config.toml
n_kv_head = 8
d_mlp = 1024
init_std_o = 0.0057
lr_mult_up = 0.899
lr_head = 0.00915
Each number is 128 + 32 x the weight over its row's rms, rounded and kept within 0 to 255. Layers, rows and columns count from 0. Numbers have three digits each. The size before them is the row's rms in percent of the matrix's.

# down: layer 11 MLP down (transposed), 1024x256, rms 0.127, rows 731-830, columns 128-191
# up: layer 11 MLP up, 1024x256, rms 0.117, rows 732-831, columns 128-191
down731 103:100116144099064150090079132182115106038097170146113084130123122132094164139169096101139102148099118138142143180092123070089126127083076120171169121097155097113138097140084130120163109170124101
up732 097:156085099173104138111112124124121153198129165067146128078105156185153033153119195121148158094160094121106099076167141110129147115127102145111115133118062118075084150105103113130084101225115115
down732 099:091083102069050153099133127141162100103124118151145145148129177086058113083068115134185150113080119111104084132168176158050123117155178132159080124114121126171187149146091163128146137094125164
up733 098:079125098105122127095140113091127088190123131155203139079170144174142182144117139125102199140100132119116100101093137134167106111191095166107116078121062155088113080129111079076152064094127162
down733 101:080148140134124148098158103156158127147067126060140157137167086164114119142098144115178123133155102134131145138140145095206130179112088128100100106056087153184133123144144111110105068181171181
up734 094:129134165156128078116111100161149134119211160123095140173133074124153111112085090135123171115163093109122131073116122125104138136154115180146125138157126138103141074093103123092077140083122136
down734 093:080111041135058098175070158130111178132129128116133109162147150090081109088136164163128111137066135077097106125153088132105140087141086153175095080136124089135109104168108175156110059126084061
up735 103:152105127174143154089104136170140112114072096135089095126125146151081104119116094115137157129167119155143163132105097131141099170181118130135190118078096169103096154136090134182056121078103113
down735 100:033099122153113167129132188125096102087097121101142142196122172104121137093095122179112189142139173141141134129110098087135095094138189136148071094105096121123124133176082152106094147119197174
up736 103:158074128135132088110136122149114116200148138136091143130135147137099094175115132149116156102084177147098110127094126121136140080152055099123113047147151092131135155110062101125152159124122070
down736 097:094141113155054162093133090136106138100162113169082140142177112156193162112100160079116154179140094085162165117187148133112127134094174152112147148104097135185096110097108159178135104044103177
up737 105:111098118118079152125160115097160107160116111120109095128174103110122131126070140181113088154177108146086180114143201111116162143163093202046126138109060147108138178154111078191124077116110157
down737 109:105110131163122168101121127076084116116112108136091096127153138161166110141094152132084084113195138146150074093146151095110100101144157118100071189111150116100100165114087150098067090161131118
up738 108:174119133097151100121114116158146133117137143090147210080162141128103122141095107102129083154170109102172153144123111101150136147104091126125082136143118135141162120156114057149111137149061150
down738 106:131164140121149117112133106097131195149071129079114120115185139119177110133127077085107040132096117103137093115166082153165175143097139156108143154108100111092178092140102150091135150116124081
up739 095:126119103143099143146155125160100135112203109138048134128099075100127149153092117153138121083147069150125159120121160150045110174103110192116125193068151142197141130115069145132124151157094130
down739 101:197121116137147104134178149100103133099157182218095110144188160102135121126161085114140129089126108165130087073068133110173175150121103138193165149131133128144095192089182183147109186100115088
up740 095:128080139135131102153143137121128074076072120120106087127130066128101110158105091082128205149130078150122173114147149093126155147189124091125123110078108121128083111111122137100092122155133132
down740 086:086110165178115128126159097152111122144160123112145059151191136116111108129148133128148098108166152065115105133091109103145098145093124146157111167187117095157130096136126081077172041046148089
up741 110:155094165167177177086064159120163091101094098156103117124112135134133135116158161102110126114207119109154105095154109121165180136088175171162131102054159202179151127110096156150161107137138166
down741 111:101143162156161151072137110125130135137023105102102172170082131123138138138109104078131119199102138156084142133134163156125151106131189206115128083138089129163077142157112098150064120167068134
up742 099:140121134084131126107130132136075176142107179107101171120132126191105133055116132184102150144095140162078065145118143119094112106091095134131080111158124168094128105145171184128180117126151073
down742 088:074074132111117129083199138115103109125152121114022143098078058050109079150149150157081048109115116150079146194142120121165144075069102122099139110086139113162189097156114109190136126155142109
up743 093:179114153133068168121169100124151103133142149211112144130176143132097102160146169133082147160162146139113132156164098101080044122098110117155153132155127167111156099187160127076157108094124132
down743 098:121134058100123111173059148132097157116149067141181163173111128168142121089056134144112095143111179095075152096155136127163195096155159113143088125095136127100135166133112093192159149108144088
up744 100:113138079172109081149100134158083085140093152181134081093106190152183111117170101048143106146174143154147096098147130141124117159146073143175161078097134106079182118136081105124110141114093125
down744 104:076157114155160150106115181159143144126067176123120152130132171162127103207123121112208137195142104133168124062084140129165171110103131166195105132084092121085127129090102154196128209116106177
up745 098:106220178113102145063094151164165109106131103130190172107126185165136093104123148080092141115191147094100174111111123146055095120138163074142144098129119142127100132125124127104125192089145042
down745 098:138128150136101141092147142178061115178104156048083087147106154122124210137119133181155108096171098144105149137088074138140147122142095151134180171094142126151149150116177177109186062125180159
up746 102:194171145140129124077128114157118174210074174148093099115076041170191122053176099103103149122110142179147168157123128110094030124138163078134103140151084132081081180109111165074105139109088129
down746 100:120143161165110113168109162158094121185131145099096128092172157085125162161136134111097089177146123104104046098108117121068097163118171163110161139164163096109184176084142098113135150086099167
up747 100:133161126139105119128174134162173125081073147102143106119136101154132161089095141086103125134102114201095096131114106137087169099198144097144054105153161100108123170109101145192114142106142193
down747 097:134122142116179127129143126139055130156145118141135093143146160126052150071125161120168148112165120084161124136141151111120102179138080210124103115123171075082132084152095120108158116133160135
up748 098:157144119048058112128097125085122136110113153096138171122100109140109109086133145166075105144108111155161078090178147134141159068108093111138149092094184100128131113112104154104062115166107113
down748 098:114039171133132090099160160134127149123133149154111052103147147093185182149151127129133180125121079186095084126147112180165131158094148138092105135130115148127139030149101130118085144101135130
up749 103:102103138166149133152103104108119113167176124079116156064109190091141133096132192102182106160091173102104119113097097147110083101093129158144071100171056159169152141137155142131151156064115109
down749 103:125105087094107090111097142103241131140112107136145146104127122134192114206129172073119117116158152159123072112110098155127126135135086132153138128147050123145153117154097093108123174113102073
up750 096:157151122153145097135145104145142094143096114078117110173095117099197098110113163137126138154151101153112084082094137131133170168126175132130127181168107135133138119167145134146122156104159099
down750 094:152136071117168165073132149127132145125076162130111110194142138116039090130159100189091100080162171106182095166183140029081119162108116140136176124188148103136136124110102104110129133144111146
up751 107:097165136125051088121120097198145135117087152080158094120159092192133180139133139125094164138127136124134077123132108140105188154143133100150122113208118157161088183134163089183104139154191148
down751 112:051142104098122128131174150116201074099112133129158097147140091112127131133144079134088134122127145122191094106103103132118057139129090129084123121117133109140090109113158163105124066134065139
up752 095:138065096144119041118169126121158175076110044099157169097128162127123166096137129207072133128109114193186128152106095098138118161145077108118146148147107165127132070110122105172103148133108137
down752 093:099130103117160081105060121138141160123128118089175118168131169161140164140122156170093165139114125123116083140048133119075144141116151178135110107146152164157179162082106191089126108097126169
up753 101:157168077173152097143116106173113167071143078112089163115098094157159140137175102085102164121123145126125144172119085110099096159105102108177120136138130136073179112134102131127118136160148111
down753 099:110121083115183098106143141150083152104106114138128073162076124156158145140124125122129133124123094152097179123062135120105127144188096099150176128120096155202205126180155118101114160157131156
up754 102:103176189103140086087133102157132076133139071154092171163107172111136128108070152119142147191164107145096114102147106109128146083126106195146145085084173159114138066161141071125135130168115141
down754 099:087098150106100122137115166154188128056063121117077089080074129170077138130135175072130196070125116087106121078195164101162168131150172143139083184146071116113146131109118187139136083122130130
up755 090:184103092106164114174107142141184105137184163088153099121170112092161122140132142130133148173152148091143120118134118201122164113125125153074108059122136150118117160160112018105161186113126108
down755 084:067127174123117097113089109144110179139110161080080168162150126153001112167136076134116081078152101112084156167154072141128157097128069155153164160201126103171135132157166144103123133129089131
up756 099:133106078121131106118189111150160102134048141142155123117154097146141140143083127162109151108175141065078088092115203141073137123086128186149161140114143086103175173123117139141123157186193165
down756 096:107091142095148094183130155131122101091110130070122138162107060136062141096136117134086114119135078131100196146107128170105104085181107126118140193062119106109128151147140133065060127119120123
up757 097:068070132089099146114130104088047134114114105172087108074082063136143098134068116175094094121136112152180124174142124138116176160147156092135115124129123153082153115145187182101121075113124201
down757 100:204195203127109103145110146108162130147152138158171063126139127118198124116118121187143178101090164119139127130109145138118122150148138159044159135079140126178118104069136157158129173092098093
up758 095:102134146122124139193140088183175178141124106167139155100131113083118148134098078101130107152142082122086130155135158158119080081083128133101180148086050110148125134147106160099067133140123114
down758 098:086141135105107160137087113124112139074126135122152117108120111086196168126144165097136114122148052053148114153114108197137138138161128107172106214123063146071183141112155064148156146074107178
up759 106:141126165155191088109132124112121190098111093145135143121075114116101151115117141091067161129072117148071158162163159150113116158115166069121096159116108188155099208134139136124138082058130143
down759 111:105098127148127138057081123133122125123099144091116127183154197102215104088091149137187119105150077137180043102163128137156119127084056092123108128111167136129120105172124113136151130165084075
up760 100:110128126184129066132128160142166118162071108116140077134162124129125111131115188155111094085086121112119149154143113109092121111107153124144143113138075151140092129131160122126128118138193126
down760 091:177108142125116144146096099121114110104164102134113142159148155096098088113109134104111108131106145129139068105143113150141122116103120158165152168104146141192157138132107123128125168085081117
up761 099:158099135155104132120154070143057135167119136097106108072129161127192145124157084173101085164128168120091139153131075162117093149191142137168139082117085141136120056170152080150113091097159161
down761 109:110051159144129125136129144124103106129125093119071053125154118170230181148163090101145157141111101127134094196111125091144154138154109113161111144169116157071091147143140150098044086110107104
up762 089:163125113145145085129086096059127116074129137136071105172126119199110131156073139156109116140132121137180147141126115136153090043140091141087155091123096073113095130177164187149087106133110135
down762 086:147070101083060147115140105126137106109171122101076126172173182137149168167126125134088125134149119131139122096146115110167180150096157157137143149139167096155113200155082121156154083112125071
up763 105:163156071121107100056153120107126138097145166127102185120110173098144158116133181128115165169068198124145159128164099107110132140179050158142116110141074149136213147195162149082170185176138117
down763 107:117100167076047119065132123112130118109157125144059156089108064116137140129149114102116109146150102169089069151152106136171159094132149098095138123148146143112094152187134156096148103081098106
up764 092:126099090127138164174124132164165153135161144097151190143126138144095163130143157114117129118159118085148161056177152191127130133094159138143127091103115202134153175156172067137134149092158142
down764 088:103094106133171111141141113108122132129105097121140107117123114121142134189118114093115107140128168167130136089108151125095120105128120168153139153115139085146144076109123130167154144123160152
up765 100:117191121127134068117080148064108147121176171163114122086130129121146149101107078131139177189147111154125181156169173155095117110102062145123169190120112154145124101126102129132085097139158176
down765 100:091122112095126173141110128084118112099154102148123111128113100128075109102086142111152119147091110124118145131151186115118142114116099171112051111149155165160103148101167148129108146076161170
up766 102:145149147174146139087156102148086104079195180110137115123122098072117131141152098075111166120049171152188090099145117157112180149143134143156141150085128072083097098115173136130079052096111152
down766 100:117143108147156137148099158089115115187135158144156131123103120129112106136151154181138108114140153112126130089117108179144168106084140103226114084155147013130168157165149102080115122102143125
up767 107:138125129151137097098082096135135199139106119112145156124135153164135088133103089135125137179193121157107117107199180105073141087079127161125187103150182147194144143106155097099170097156169063
down767 112:158179113109108119078117138121147194086126101136100071120166105126108094124081185144154106104103125089095078125176180102153168126136157120139094134120134078183171096124160164093134087105125126
up768 092:098117115130128130148156156155151171167167117151087159144119092095150148050112117125130118061133099154096133157145100130119121090093111166090144128155193188120112063162189111066128126189142115
down768 093:143094107130134130126180116116131115111119100122159116064142087165178133167148142122159211121112161164121158147160157158069142077098113122173107145145126129181130192105145167188135142102153115
up769 099:117085141119145129112115095116121127118161075190097122095193117179099125128120105095122170166103079181167094150090105121108093110167104060123155065104081144102101132134119151133110074221186107
down769 103:121088143139087130099087110139184084111131070123105165150135173132117088158136120162112118144141114108148102059161163081164154068150084191208157083098095143108145130130131091145162121117059068
up770 102:148161165106156119108121091162125145153151138163076114171080077118178123106157129097121151143142109103162179084117122084121142059148094133136100127168096072117087182047100102098203130157139167
down770 104:152114134190140104084130081105104091090163127107138174102153022100141158100148175146151117077168096151143154120127124154131182077108137117105116121092080180179116146133200070190133134136112148
up771 107:134132119163088122088104137122115095171146211089137148120108114122129155117124176177166152085108156153095191149152184117141135135132150103111122123163093097119143132192088081137117104090143153
down771 112:148150141126168164131134154088108101151115105122216163190086086162177093195146134119040160135144169091099158143156150142121177124118162114124052089154103125179160072098191132136119132125140207
up772 087:146112082153137059073162068132134124155131152080087135087108170145106108067138208150107139159150131095130111125106131124102147081132128186159099118100126143200112119048136116106144082172164172
down772 088:103121129131181069092164127129185100132088177066149092113168093082102133174113146129140125094107124149143121155136108124128186142105150094138134207103139128127169165085142181156126195091105111
up773 104:113154119069129174121118149178106074138153083166146115127122159131185078114160121191105122134100196131104131119157107147118164202063151181179118116129156124080105116093079153188142177092156154
down773 104:173088156063150157162107131151091118151090169070133114120147173137164136138165108169155128093098145155131109122110068067104152152124120166146102118036107114127117112072150184149146198145118123
up774 097:172147101150156181140183101118194099106112142097085090092136102147139089123116125133091034072098075160171140133139122120149163140124131119161114136092085185174118165187157096171101059108117116
down774 090:157107142156142081089099107075085101160103128123156096137137103080188197117102132133178127105088109085114108087146146110134124121158144119172159114101124072078134133107128121135160146116094067
up775 094:134149121138074154172150156142125090132063062117158173069125161111143129104107150115082146122191130146129121115175114064098148111083138068108073138130190146107111183128074074093103114166171137
down775 100:151092112114104087094133188076095121104088135128095116148205081133188154181170110116197134129117148095108087153155116132162111164079101152117219155133110142144164146123135117097127146110160168
up776 096:158107144117118135136086076111172073152093111133113164092121099102124162120109111146126087053113188131122123115130059173166111129134140151197147154094126150075118104130156151141084114121155164
down776 094:124115119140107112097127146135125133112101128119000190143154126144162123090157149147150135110142188163109145136087154142139098170127093141120172128098167156098105176159069177114111112125152123
up777 101:106145112164102161134144117182173165144117108095153159148118188180189145083109106125145081062157134130126135147099161102117074128136156139085170053072132102176104121131074171120074119123172189
down777 104:071190167169059120095108124148111147160132126132181108130206091126137125165094148098135122091091152156128129088081149131145091115185131103104129149175144133110167093180117096147146072102135121
up778 101:128144115127068095167170102170219140099135113107081119111126120129183117066157059087149142121087126147100148136082151138097120114129188113162121176111116138061173096131135111173063115119066206
down778 110:144063156107092086128109125177122113176136117130122132143092237128181151171136120143204154127137112120204130168051090144100099198104117119164143130129163137089176105073123120063125119112138086
up779 094:139103109108116094087142125154102167105183098135123196124131142154106119107224144101109079137114120158127159131104135077129132108111099174148117087119109135149071088190165115092136143088114108
down779 100:116071142070063169147112139107167094086090165119140143108166107150160186100088114129128147133104116095122083101157159142112080134162114091102118108138083114096160149182100095188070142148156143
up780 096:113147157204133112102144091100145123197091079101091132137100113118120102081112122120137106112159199196162094187082108167149179179126116134076120153097062145153108170108126072139147111154090129
down780 089:139085096165163108141110140150093162084171131153129055050187079096128197132092188123059128172174079137134172142099165093138116096120152160095149168109154122171106125142149142122110100125193120
up781 106:144124101200056165130160161142130135173086160103112108128133064120094143146142125092127103119107128165077175121103111136096121080132122077172156153113159142114104054171119180180079149135149164
down781 105:025133143116099138097150114113117228147116106154168160122094164128222133191090164163134107128145179165215078124101137085100121112123119134105135073190082151121121098151150216128138148158066112
up782 101:159201133115147115148076088162149160147163113195067114161157118140153147092099111171169120092108177123107099150136169119124116153149159116099151143154196160123146152099118115113112107187139130
down782 104:113101145170113099094146109135187146131069137120165105166068181157064145159103152124133102144158104120089167121161111074164159130133100097083121158158142174168148105170165093109113100149133116
up783 095:198152126099139130147100114137114124116133131137119138103115179093139059115156177119087164144116122102138162113138084093149121097167074117156170094079135140106215148098155119135112175133114076
down783 099:138091104101119158106094136127135143130096175036105112162083111124088154126075138107158106120168082205133084147114129190123123091106046153103114133113071107195191154086117112098125146126119133
up784 103:147172134121153090120095089104162175162095110139166125105096115080121166130145092133152176137100139143101097085060127166096128142140119124097146107106087079185137077128088076147169172130119079
down784 100:131125156146044131173164142156113105111126146100145173078102133135124145155065188097169160150089158109158135117124145086168073136127079137117143107148093080119174136132162097133125164096152121
up785 088:149097112120120142167133060162141180138102150142170188087143127126111123120068105064130120113117213124181107126092077141116130160108105074146120122114134116083160162111135101123088128099190126
down785 090:165170106080142175047157178124162149081117111080180121110142124115177093149111148111139087073131113142119127166165132134174131111130144080130143150121170165096143124128133112154138122168147103
up786 093:103140099155087154161074075117116122154102209168105149145135177109140106144151146096132155185098097170096153084160209158105156138123146132125141120114176171143116073165056166086096119174155160
down786 093:139200174131155108113101115096218101060095116120109144212180171144104135146174117127069099154177121120101166145154132102173103140133125093129107096151164131128179103103105108196133195105073081
up787 100:031136064115120112110112128152149149100120151106155063114112164161141150065129106154059170145118145099096087128147138122126103152108111192120137122094105123153155104029151104126146153208165176
down787 104:185135117110147142137188120149099078150153139139214085154074127125164112146119094089181111125147095159136150118109077084157121120130090120157095157164119096102133173109133110111131125056177156
up788 091:147161101088175075158109132154090133135088097138089152150075113108121145144055104100124163185168184137073157152150117170160123067120172128151129125129128112123082139068149129117126118148169109
down788 093:109157158112102215115133109088150145124159148162122155076139165115117139157086113196168104083101125105121091146125185121182171120097019142161166115191123108145103134177122193147101119136151114
up789 095:096050118157137154125048061150101079129150186149102158159165148103143145155137141130104099110059162108122162100096063146108174167105091123142134055099117139142155092140152145147095165125129124
down789 094:181108122150173091178084135127151132163164105136136060140091135131100115119158102116090187079151094121155117109145162167140213119103158124107116155148150145118125128099144072143160071131121120
up790 097:111133139118120123081109127146135118148125102137164118086057141123163141121096170122203144153144174086128087091142153160163099087110135132103117106156105131121121130090140146092065121084104122
down790 100:161088113156096135114142104126154134087135115093114081166089099107053099154105137166143137115126085061149140110162158111094058149083192134072176120108103119175146103079127121112145097210113109
up791 103:137115063104104106124119119085179150153168168113079165152139133078158230130125097105123189120123145132138147098124114142163159143107160131176177180115154161179130113122092125120073140190136132
down791 101:129093123084107157107155114137080120151195120140065186212091162153074098110100118119123121170145116108084130129117109108128103110097115123127052111128126183152113070170135126120139129102157131
up792 103:150156182187051082150070039093109145135110116143108156119103163118175170137109092131096175121120133119135109127232134131105120083132137118126094150157143133126081125181100125104143112140111183
down792 099:126121109147135129121101118181158088104070123107131101051123128110142146093136154108145106124157125083140172141131087133108112112163091114111144117102071065060105134065139167150087158170077094
up793 108:114135131106084134160115124117115157134154124175122148118148087144131127087159147160143136133103109114089091098124146120141112153104112143183127141125140146198130111156178112126096161111130134
down793 112:107114118125077128183126177092092150116145148142126092140170156188190115034162105100125088133126140092138110118161118079130105161098079132155138138118160102062148102148111147118088155097133164
up794 104:169136172097120093143097119136151156149151076100129107103080161121135071058146081093150107096096101117103113158159119105095095149082141141098104152153147073132095145103178068126143108141156190
down794 106:059077100106061098149146051150124097115082138095105101157134117137163120150166143092154180123126161193093142081098157150156141109162146123162132121112102164091085153170110100122124120114071126
up795 106:146150128092207127131075104127133054214136176093149136151087141141145155060142120140109168085115131121090076077146157089155158104080138163142108143172134141128081209147145121082151137082152154
down795 117:133137197107158146151144112070101118152164170104159132149132105153151143099109057116125110120205050152192130182115127125120155134107109096110188184137191119080168142154120184077084148166080111
up796 099:123115116161120096066067081097080152127130087132120166131109111149155070111127112102133103120116139180187115150141064120085126151063115120164073118140125127115200156123097182185167118137087132
down796 099:159122136097134108117049119176083129144138095087054056141119122110142109118107087140107119160139099094089131127116148105156145107093066171114177124161108118078133174200124111173132107102150076
up797 104:122118114136195123182135107126132171106107165106112134085118089224117078103152094112157083112081108167122113126140109083069143104206100169168124170060113102164125174125088141127114113214150154
down797 107:081126130154097141170100089123120139145130163097146184151143174185156079121152132161161097114174101088115120165121123089082151113076117133141083114131102074088110119147156134113176124143109159
up798 089:098126065140139097167122118137132169104145129132100107089141117114120161093172147086130154116204123076084144132116123193070143151137117210125125127119149160103111097126080042105128099123099161
down798 090:082116149151111170095090149158169093130094108135132132173209093137162170130142134131107114135139060124140118134123134118087155150154119129117151100097107090129141148147126155120131077069161094
up799 092:167141102128212124195134111126131132130153177158119124119106111091087132078094147169162153170138136120150147126172073089147113148178128086160118132148138138075115107039151173189093141149097127
down799 093:116110190152135189110108151131160117075121129086173108117157153157121130167152130107148148072112108172109115147055088154044161088151095110112116120079097117177176097172093042129125144111094102
up800 100:148126146126080104137185143166152127118122135134116062100122168151138141146125119115144119120181133164131128091152137140114128122136142094124087139069125184157094109097154114101100159083087179
down800 093:157119073145129151168150159203139149113064119164110093161108134151165110103129132087129140179160192127090143083116092083113161135123138141104170091096125062168131190115130146164151140139093175
up801 102:147097136108137134056119174190133141148071170115121151108118096100120153143162105135103174136112153150136140110123086074109123147169160143111106129162156108109096083138112119135071109109137134
down801 100:123189172149130130116117141130104100155206065127150088175137147093156121157136060147129171076182138123101144117134150113147126124089114185031150189147169119130040100101129090130135116129149151
up802 098:079176101142135167093072143104093101145100117150184148126061194079120137115091128108166211120146163134183085112173116179188072103100172109078147125112137113107125089142174146148138111146167095
down802 103:172170126117106192142171188165087149178162098115137115144121138146217149141090134098169110122162166136190094070127122171157154195185179100105152174105099099129156113132095142105135096156155087
up803 105:079107083158130180186095168169185110149148138146188036071131135150151176127129106138142148155084147109227126108124103114062112154138097194093187094088100132171110106104096107137172114091125149
down803 107:134100095128060145120098148176136140114110137098153093083117136148159124146209111151150089121110140116129154160134129063180127138170115149077152131082119134119118163076172095090150206093191134
up804 099:101182111135187124148150149117109085143152174139108130091152092196124088097139118107094178124115104116137089119118152110121098122175118186108120104126066182116118138154178152166157157071107103
down804 106:091124158149159123125092089167112152158128125094112098127121158140178077086123117096130168095148103148136092146165134154117131148093132166130109095136104182134099070121128027103176149097147136
up805 102:093157051130105131129093124141173156159133135149200117112160107148114147119046123168100099100158123184075099141172144097187108103171046143057127182095116183100170138125134094133097171172186129
down805 104:114158069091106113125122136125164169107152172180201073129167168145100103125149128130138108091108145103126167148114084128125128098108118138079159093150121044055130104112143120103179098126051078
up806 102:123142151165128087074071143100144150141131135145126190090117085079145095162138102064111134119096181156151142135110190118155147144190050112084091087146078165078108078114118091135105104163129162
down806 100:128000117114181127149139148130100101062147146165208137097129170147124092132139121158125148164130148174129085131135149130107154126137148170129132119147136097112139111123143102155146118098066082
up807 101:129123111188118129168108103129168122138137198172116164087091145175101143132145129093029144158080156124124113142161117158154143157093184158184172128152137158131119113080149119087103182148127158
down807 098:135095164129171169074170169130179141134115121113183060124082104098105096128152112127188157155177130113108131174101059092078153088052161108127144089187120084117079063141138120121148121179096210
up808 090:100050113134150088125136086093180132102144096118038162124129127197118140127080153115135168129090109159150089159187118118122112169127180152160083211103178138111107075146149084129125205097120100
down808 091:113116108176134129105084136106127124194105157136070111132194065118136073184058071119079102200130132083067137149209160093192153136147103114061127143119200148101168100144139116089130120124100131
up809 102:108144097125113145110189137164137124042137145124104148138114181144118111080147118109126144094164135146179131044110132106124090039123167119172124103090103123120112145123174117199118119108136144
down809 100:118112086129109135153089068108147122118163136106054101096139150117093162139128110158148066149156117131088056155157120113184145157084116187120103130124148111190140131068123156117108169108089104
up810 104:112150126097103139163084132096138104130178137179208201084094157120148113126110140084063137092109134171038112150107145129106113163132125107131188180074139119081140151090112099131084101078187145
down810 100:086131123133137165136108140084163148182158140104176140118094143143096149160114169189113166127110139117133148133114137146165201122108148140161144141104146138150153127160111074162095195095136196
up811 097:142095150132130091090169122163146132155128221069092168124106119155128168136114129110102178180110095075083116097148148144140083125117130147095181141077177107076121112139114121075121138137148163
down811 102:123083145155168138120174143173137173148168126125082089145130120098171103114121105139123118104184187122101067093136108151171161108127053140114118186179136141111110086147151148126147150116149154
up812 106:134162104125081130146114162170195149182091087183151155109123110151140055122135142138139140178144194091124127118074072153117121114173196124132132119086170108143131117160156084136104145096154148
down812 108:157155163075168142110093117145112133156108111142136143127157199141166097076149106129186083105138171054143089137060095149183097119120164103147173088152150109167098078123213151170152133171143139
up813 102:130116112133046113180129118115138129125166197108155100111141106103161080104126174120094176102118132123059089116170156151125118083137118143089160093102123093113141157113146167142170086087112131
down813 111:120056088115114121113112155160082085156136174089170131111152150083164132107087134154158065137201120105156095153141105081089116118122120132152159176160089121170131149141134090079144110206147120
up814 100:108158157197120178164138143135160189150097172158168093075130188117142072065123115076156108085104073098127083139115095145131081147119138105189140138141067166168137129079118147135124116084147159
down814 098:145135082093132075105095136127164129148152182158103168171122163133102190155137141154151139104180132109102159097051115034131124166143102113141146148155149106090139114051176148028133127088191119
up815 108:105119174122132060134130127143153107048104156152127159100113154154136133179102108166168135092109130132083169099157176168070153135111091123124115080101125121136184176109156161122068130163150055
down815 108:145106140149140124115074139172129192145121153111132124182114195114177190137160115121140142113138138143136065138127122130157117151110137141094125120090188070103152097172135155093162098123116163
up816 081:117178094086099182160101131121096156189104156120063129099177121099076107158118193173176119157081141149082093124126110151139134131126155120150101142181183122127140091123177138106100134077098097
down816 086:152098130113144137086118068178141121075101087117113125115153166143110116085105108108110117150138150192099107052103146201118179101144130121117171163081129133102148128115051140182158145126123149
up817 083:100183160149112095131156154162104219170135085137092156128123078105159148160133136150177102179132118107163083091138149140161137200135144189072144177108144157161128121161185144146156158074146137
down817 084:109171146089164176156130108062117167110149164097176112134149122141207179143135140120106146148115097170101084173148105131097100137106152062175120142160191129136135141150152161183139156127105107
up818 097:179134104109140102088137144125161218154127170104200097124139130163178159137109088150103153107112170131152071099172129090096087081214087120087095136149084104094163108099096063131108106104113080
down818 093:122129057106181140126119160140137085113127131159144077106168092091128121131161152120117109135162100098138154132124143132086179088108134079119157160117205116112075110185148090125146048098073110
up819 100:111101147100168103109112091162135155156150173148147174124053108134135116114152133167162163088124146139168150102119103127151101137182098140180142155117086091118178124099132162136129168133090134
down819 098:171109140139129149101190163172128142084077151102114155085108108114084172083134144189115091158086147113126141179089075176124085107126078083201125130142095115129188135146138110200100152098150129
up820 099:133192070105099151198117069156182117126129119111064085132096126148125147106146199121085108137093113094080157048149127144158145140128158151107128174174113157128075116127200128136120160132129128
down820 097:133091190155130147138165148097102099146137149122044194115141127133185134175140076106136149178124152134193170147118154107111110075140126115169079156099112120142203136151113161186132177125162099
up821 091:077145167114214137088177131087122152159087164079159112120119121114130110084143113143117135074121132154153139087173104148150079092113069177144130111148126149115117145121105049113126151156158170
down821 089:129117143119164090137130116133127100155075143114163173068100078157132145121134125160128173145057115142111162102143122085093211150121134171086102114232121156095140130148154140125221136120148119
up822 095:102180092115160110103079122135097116198133132132072127111136152157067128166114115162094120115117137158076172107192108172149169166149087116162127114167127110138116108146062102146151095167135121
down822 095:096124090196102144183205104164102153077143058112124130176126168132203169106128157179049085156118107148154094101130087085140106137132171099067191147149091167170136108097129142158162151171158105
up823 098:095080142137142101188179094132107156184159156156119146106062122157165160092132120156144173125087089146146143101133148173132056102131148164138111093119063156118168141101107051128124108098183068
down823 102:126197109111100144187065149128188089102144119087182084095112123080141112142143133107151109080115120145184114096089073092101137087137126071115121136149167147163121142149127138141132104128119125
up824 109:128125119100141103172097066145172145143155123161091155106070146091134166130114158097097139090189107111097155114188136106100104165145071082146159134158127104183134081135123096150150193103122117
down824 110:059144155079087191049129142132125145106057087132092150107133192149139106118123090155145138134161132149107146152137116061083035184131136142120181146127119101130110146170079150097118176135073112
up825 093:143143126135126119030096104124154170178161148152157147113106114093183095159119142151158112119147127112086075140081065195130148133210129100115098179082130100107107132181054183129091147139122116
down825 098:079114108150112129114116118122181138084088146146182140170125208116183162169136130130153198121085128061090079159149179139089092128136090091138137079172162073106131183142103174096134160104115141
up826 102:178068133151105096149110097141163108115140139138131174140105103153153132149149142109119123110086161059155106136156141151196126123128153178070089122143124167056110079178094125153160195140096066
down826 101:135144129153130092164144106099092099151160173117047104189164124141182085151118092179107119143107078073145152145167132147143127133150069160114099133156134161159132144119162110159119087158157110
up827 105:134115083159089087150143096133176151108192166104161126123138147140144108167101099119146096091131154141194108179137177091150158179141141061083101163128098116140077139098090156212146105140133077
down827 109:121148173154089113105166118136132152133127130078107161074100114077163112098155128066181155122170102155112122126126082134208117087179075110129113134193195143128060135112090193091125161108109150
up828 107:121104168137190111109163096136153126123111092167156137177099090199118137134099098087182149228126128101084178062109166119073153123139125118082219121105096122088164168127081114125139122139188160
down828 104:101162108064163133137128104094142117087087118087202121057174131133098110187128069107132221195121114167102143133158155120091185089145108189120160186082114127078140084148164144087204145124169116
up829 094:142056178130154145139165097159183103119102106069143097095149139144126166107129099103151178139118081140131117131174078117113107103120140100101098166151115110122170176138114109118085103142134123
down829 091:166121128168173142099165159138110149130157138125166191175131109131045074101131072168211113109166119088125156164198100120173135129143134151080089125110113163101141143112138101144175099104133074
up830 100:166084109120145124109067154126114093092105031154098137139088116108150191100169163140118137113127121149061137066133117126157163106138124167094082083104118077148095145096053087109187098117137081
down830 104:112105076131190121180122105149151163143069127125161077177125123135135151139163103078100085185089099140144111090122109131105126105127169126123194188051090163108129145127130074143085149162105110
up831 090:156104152176118153149165132156106112131092100134114179130088051119164128083133179133104192153151105127118112143140089102100152132086163182078144080093150160126079151148076129132157114129187152